Part of a small language model's weights: 353M tokens.
Each number is 500 + 50 x the weight over its row's rms, rounded and kept within 0 to 999. Layers, rows and columns count from 0. Numbers have three digits each. The size before them is the row's rms in percent of the matrix's.

# o: layer 3 attention output (transposed), 256x224, rms 0.195, rows 34-54,98-118,161-181,225-245, columns 56-111
# v: layer 3 attention value, 64x224, rms 0.166, rows 34-54, columns 56-111
o161 098:567502535456483495545463573565459637484573576465445450542509486530666544471493543523511512458503474475503491466515502436485431436468433509542581455377464464430538511444
o225 107:501510459406575443552454447424439529523453443491417508490508462492496466463607533530510492545489575466495501447513457454476526493582378458542375529515526568462459569531
v34 100:410505456501580542457581577475418558507510504485511511551523478554494500532493529508516502474502459465631522565499503489514459582482423577541545470447516631426515515447
o34 103:436495472538436490523505487584543408498481565534508506462489564397407458545515516479513515454439486497491508519455426483524471509472569433487544472448462405505518514604
o98 076:411592485519508530558492518434628365520465513410482504465538518529509431425550500508590479561514543527411607453538467636489454598517510485487486445457402475586453506481
o162 111:635540511488444453495474509496435486554522473538517418513466541490558422464404418575461557562568543502411487475579546504563513468498441443512495466514532471558524477461
o226 107:594534493487526420481468469471572499443488446530497573490499478492418572453530436481549484471406529441480418515470486459476469443534590521467544651515524469427424583576
v35 102:448426370421540463576493505467492486508501548421463505459454446513498444476525492463513515490580387513455468488488490641534626467463519433569528497540515440468503589496
o35 101:600505477513538553438565537593499553539505460558484528498576566470540510473536550582533493488380536435528535500531435420466486473511296512496464420448510545454509467566
o99 090:451502505474487425572555485543478530597461497449493414477414562484523515539470537512525408422531575601525426555529475471473457569502456528453590573582559506521647471444
o163 093:422621485538398562532410435544470430513526465469577514551428499493535456593505576548477496368488503522476595522534515400474447451525545573502528448562498472562460464510
o227 108:557466517550490515444483562552436581487449522467610581521539530566523553558472473458524483531491454537601506498605501523433488441493469442519470508442538543463451497513
v36 097:512441521437508526552484540486417472562489587471475578447479481510500486480553494466470493524474506462530514444450496510504548491487497427540444486575564467472488516434
o36 103:447515504536568436508481459493550483326401474529482504472447418447434579442448397470462465547485424476447435469432544475445521488548531484525486530513489453494510532500
o100 083:444482553503484441493438465499525539557550499519505410585492499504514546577483509417450439494552556477440426528447464524528479506534506555460574622427584459544458428447
o164 102:514498398533427533510478494549563574522522533389480480643451585476499405536485537518518548520472427582473565454592486507416471485510449531522421506551543555512537510536
o228 105:509581527606505533412504516544586507493535491527502488399474572484547472581358546475522526442542504551599512591497473449503519509497484506543497401395486480503459528503
v37 096:481524465533529508531411549523398441441513443602489534505518495587474494409472479490452433606448409461466509546437509519582416430476582488445560527487569576517474507410
o37 099:529440485447497513402530500409490434469506560451487562560460457413577508538584446521600523484518568474462534559539520479366626525471582474456547403576515463498515456608
o101 092:394541435417482465454600488524448460491595549458415445582515546407500441480558506592567434495506501585538586484498453516411474555443450530469481564447542557486526572519
o165 103:518532567525528458497529455472535510465486542567509525473570536419551601555428495501433550506494485474516434432489431464477473499502424457654393570509465423530553518451
o229 092:538429513434493608533558452412565536499512420403514398460428530588486456432459424459526524480585541519525509477537518430617506482597482581583433509596466504441515464474
v38 099:513442548432416523591487540451554487518521486453379462531437424476561565558424529486493536573536510487512499438513421580489453496420602475546577503509541407663408498463
o38 098:554424468586566532475492419501499545469527488544535541463590537516487466507563487510524507469443465423433486504472518525514493618447461524564447567505474556419533549507
o102 089:544485420532521487497479499385570499508456479515503498589483458490536533534404552480519523407529491512530556470494524549530455565470543520426492453487414435601470500557
o166 101:446561566405567510362467552480437479472492500494535523481541546480488504467479498577496554568466491392539446464557471424513516437561432468472428484508525574452628420489
o230 092:496511459520491539570548470538471605516519462455533531383505465440375514572550444517451494481531521572533443475498458420477557539459379480509446448442431494467513515491
v39 101:465420447569468425489533470559569498459521524468499471390481450497489453444506570563462393624419467513641464454512577558523497466542392505605462575476534490495420505388
o39 094:507386634482535583417420539539402480568490532523422506510548587496542575577460432486454454483568526459402551579465471562485517481526503517444486480491509464443476451520
o103 098:490535492482553502506481510401543551482495513457525510475431479494436419510457532404498550534637569546494412537523457544547568531468506454406603543539546391596595484547
o167 104:571487397560514526579479415445498462508547504543476500584524426457487513561518441595545554426522409522439517452381462395527430460499607485499505476632439548518558539532
o231 102:471511478485447508422522499547498449471499564540488492474558553483500560492496536529534591427498576531515587600566603448455537476469494488534475477455548606543462494517
v40 100:455456500505553542480510412555406499598452523516501594482491523562455447469482474536483524499519516484487478501605551495484413572524504562497470597436491413473506514592
o40 098:558391482610453512572467590451550585486532552467514472615476531516435446508497512487516491492514478520486516503354432561476505474437477483477490427516568544500505536453
o104 080:484524531474497497526419546477476477540517348528570454547564539524568486491485428558493542539537549479457580452492476487499508479533461535497480515558476522553454446479
o168 114:503639547516507508484578572550508421371496509534573493520511505499507476584519475463527417457470429542532475463401543497533516488468530446427506483588481560481524484526
o232 094:508505478462514454474473476554583441575565501557435468517419518500513590572526515429516546562535494484469521536546462546520468471451509482544506453418482435460583555509
v41 101:546475501460475460387536508461513541565576445559537595463406483456471450518492490499479513514552471467500508567557479524522486502526457535489543649564493476385470430459
o41 107:457482579526454541586513592418379512585508485530542369627571500508475474475499544496572516522452467532473476440437498540439498505608474538551488471450557501516486483492
o105 090:560502469447379509591492478508541610373451456506427521474447423404469532551554442489446478464555465505488539443446486425581438527585587550542449480496498508600465540429
o169 107:490484425511586481504525504546507494477449610456528512525554471525525543524519482570560527505488527555544438493463521484513590475414482458420503433534479484472467500550
o233 112:572496505528483462486386472491570523479488482435489545506507567508571545422400634510415524505476612483537530585555450452536522452465523438559522577490544551548563501516
v42 100:457499552459423596442561502517476448553397525536514574536497415524401425618465505556495476441477560531702584493549530492597480512588561443453484531474452476562468499445
o42 102:438474533507453407512514487534511548497484500561523524448480471504598464451536484476507530548479483563453530531408476483367464527528465469514521532516572421447435471580
o106 089:503461447523542493518599462443543472522555409455473463535477530518497499459525503531566497507476504426512505534463468449532467379489576568506512504468455588486506538453
o170 107:584539461547496459553394494513587541539591468426460493490560657488493466533510502449468476537438570448484471466503556589618524561448513540609539511535508447474499468481
o234 100:556486450554460529546464529444523410439538451602485563459522475585451524455558449561503564557455478489430514453447549477446585500571481573482447476519509536473492572506
v43 101:540477605608513523513482519499532485535529531449572589463533492496496419562538451489529462503518543597551496543438459547522494494496540465620515575466513371427607490459
o43 100:519475422489513480536475492530444396462493475555524457402475485515523539462458382494470539538572525545468421486463562477497477536463536533391511413464465481573527446534
o107 084:487492470426468517524486436485393609533420502417487465598449478443512509437549535527585489476408537523455559518552505574551505548467469537498541460535498510445514520533
o171 111:504602466528551503458560530401498532534491438489428478600547513524466485461469669583518445485440427534526456437554488528432378465534411568502429488509527572518455537503
o235 112:417508568486476417472553484523479535561442486542540547484527504537534522440497486514407530469314552513519535552427508480411526455505526420474486563495522507555429461438
v44 102:483465561505515504446580546509520497510589570442483479468541504535424488512493552442499542474545403515376502432492456542509563483585409427554501477471527500526458430448
o44 101:528526481501514552532512499518491551616399395443492488574484576508543533480452419532426428443452491501535554460477484518485382473445561514599450517461468500531518495530
o108 084:541565535512450506605491492486517483478465461551553430492457474496454450592526604500502484602530499473470488533496438427562571535457535600512589590513498460531496525482
o172 101:490565446511434447475504552546519480512577448585476505488476443537521469433522521591488519500441588484553526634558561536525475533480528532477503484554469538559550440521
o236 110:539571426401536446581533419394474490465471550540549543512495319437463507422526477579478557449524604556504469506563536524533503468473563456394496559489507410479550626500
v45 097:456490434536497505507527578585546515437492482509487477512530481492493480497616531566558491470578604480474500484466459528437580524521439503505445495442489504517570573503
o45 085:384498476490512479462510510519434437501578529479450494504480499509531496564502456458446553441447437443519577589440538472470454451558472551450565411509531607471471479511
o109 096:501461566532461505455485472478587522435475533518518496521414429484481483507443547445560466392552456502540508423562452398509449524510506500416500562466445482539563468550
o173 099:510520613539448565528525516434549544476559483506597621483574590506504541479510530532438511620494421449480472453536517541542566473480437567542527509454474486486493582533
o237 111:510529440562547478481471451536498464528462475514465483468423496475507459487498557439543517600531461519551409459558511494479533546537531442488589527557583405467509422469
v46 107:434587531519528401553464501484589559556622397525519520500494417535447612570414594447526519349531552525549468545454486528481577576459533492585508492462430477485483476476
o46 111:642433552507408499466489488463466464488472566552569431496532479530519457436512433441521541567528553612517536393561520350538480460520504477440529470546457500510595515434
o110 083:565535534507555585437530547446537488462496442417437500535404461484587372562495480490598470533517548501550564590465528580492515533534474404576452528488535473479456510561
o174 101:444480505450453562469450603541452485481556547470438448522565660466482481505628509585585579540425519452442459515551499435508435585470465536496484490447534537478503511499
o238 109:506408474525500431512574414517526514484403514570473478446519576460485537432444482566500468566525378508491443499456548532483597402495473470491456549566469522535474584505
v47 097:539435615480545426499507571497462369583453490428455465534510400462468425541439522518518517478490500503500396490556481573516456554433451481544509458476498584472552566616
o47 105:469543503576459507512470443424513521552480474468485495505451527529523499507453563451477618485526468560574493465438570520486481467583552580474507532470475529494513559406
o111 094:514459566479383561438493498508420436498474490511450352591456495478516477553469493469442422466531498483398535443449438456504517543469471530553542512519554410511512408513
o175 114:380464414492590440434521459611495583465499534570565563501488479452521565410514432529520491571533583377497525506529462500420498484549483404478551556555512425538524436463
o239 091:547544436519519515507540545486541460439426474482530612449478447514528539457523480508585535486505534483472475544512473498447482430437518469470472484474469524426445505525
v48 103:443484545464487541501467545485506546474488470568486528441555581505588519502551586553577462546480539465435490473499494529555546549445505536532427481497406496452434525433
o48 103:628535455441511498520583479503600510506474495470563498503480445558473446467445534447485477522425514510534482531550488453432469602599502463487480507526525472550505577552
o112 098:427462571536533557486411488505574548469495358544437520640549566482577599545535502473521464467514422390487616387432442540495428455506450540454565402437529593525430493516
o176 111:593544499561450335546529539517467481483530580504530514518497477415433488461561467502460550529501463471502478548589485492616410426477530504511608555489588435530560539477
o240 098:480483442561518487506507505565503428514490523536540603475481532497533493475573423511555567440537547572567516530467490520471555501476517481457586486494554471429547389550
v49 101:513538470513493522530487501603438558516561457420511445546440484451478499517514522559437518510477480435459516458411442481451536577560433452488524629489439544572472499557
o49 095:516474583480526594450513490463479384433519546487476576488450501525428573475489483559496444531489525532607457499623454532527434519469556493467416402453542367462441476423
o113 086:503470508439522507520538539437560617468541468560532581446464465489450476509462538472414525407527486496498458571506507531431501488560557497575601534488446534475531472403
o177 104:534562527546534509422454541429499476487508512474462404509565530509622517536538484426564548497483527579498560514621544603473428491492588591547437468482469504514521539449
o241 104:423471435576521527547580452471533431516405507546556457512530508522470500512489442495525499475493565494466546540414485465516480534518579558479493433428515493450489530534
v50 105:486548471572471487570532459508505446505472484449472514526517557515448535577456524505497514495569493533586453537575576570419463411518452586495476452548560459531432445435
o50 098:527478475447596511524429570582478556560516501482461565513537607474523479429443469479473524465447499469462530524487515436586609512466438480482563512461422484482481509575
o114 075:433544547512476505522500437557520523533595511522482520478455442416495560468517460424462400572528557486480457446542499517432431522439497501397492435442542434417515441498
o178 114:498467586410491509438453569424541507504499449584475421472480400573537500494557516558524514550446452462450488455443435502492466521577568499608579583605562501501543491527
o242 110:487489513500498555462477427466434445498510494501565529423598518579494525477491505548529518512424462449465570433507470449531488494501458480565490450413445530410639523537
v51 107:482464520534534626452492540419488495507546404515597511546563497488473514482501605498460557525423507579496498565519593607500457499503467512526570590434494520493483535457
o51 106:541568487443435493533468483418495573591512507442511401551453638484447479546441539465438500550451504564467490459523504453549561559481500515474526436585514488544459406450
o115 097:488402622504518558439470602459525508534552565459416470552594518522470515513478450490432477415514458511567576452563424536506510383474465540490430535548500580525573482454
o179 104:383551489491602481474419458546520503473495513502445529491461505498627526489544503538489564482502524502481398492450490464464482490477453536522407505557549453540458501468
o243 107:531544436437500532459543484506496544416487560504520559570504390530442552570472491511560448459471545544489375473504541411445509542496485522510453448516499479446532466505
v52 105:551494530495361558546501494519463472566508495519562604497484539437557454577554548522499415525500513496452526511494509447504419519548571498471529505465536524506486528425
o52 096:443545454498515498494438522575461504507524427565546468514472424534526483394490566560488602463500565500487515512454526424477519416511499474456438446567492475487590458573
o116 104:507463482440547586473488535494454562465573440470324486600487546477560598575520486528432430493424400422604503439625555525462414440451473517468475524482457539560414430507
o180 106:503472479528609409535493431470515514499440517521444489534475494507430518529515390509530526472488525545504501511447564497579480527525535527530540523469428513425517532581
o244 111:517502429520478497551553493517558570528443562512593540403617516499476541534481543587480503517568500488503442587489400433483547479563473478541435437484523507640519514451
v53 096:491508534456524583554463495549622348481458463436524547569500511463491450496455429536527419494544472514466530482439438484501485561439509467525443472524466503482547446491
o53 101:466461534483499495368504530515511545488613512571515534517509511556473448481548557575510513465523431575515504478544484520489543487537515574486474527447464503466486555588
o117 079:438516593581534486527388548556480485399471462572445490556483463552599477419499517447561511546355556450569536538489538562439404537549399582472471485604565473475460517469
o181 100:516513464562446436524536520552479472588445538558445497418526484513564628473526484426444509441462533455453440579572584546524481484507619512558461524405549582548491467489
o245 097:521548430473508464407470478441411531533490497514549561457439483442475523558502609438418523544533530523487502412494601473544492549512510498498596418506500467512437537458
v54 093:418604520560537535526508451529480506450483438501499550528518468432539479520447498475502518490515486518501499506502571443534530589526509606531478491518481496532467614447
o54 097:506557495488456462479500464408550502533517452390457465529482485537438492451434562502529503478525541538550546494572470440459451487483492525442548591491499573510449515455
o118 084:506546359440548466504649501556464458487434502501640602456511475471463470490537566592522460492498490507461477530593488523456521474644481473459464531540465438370502509535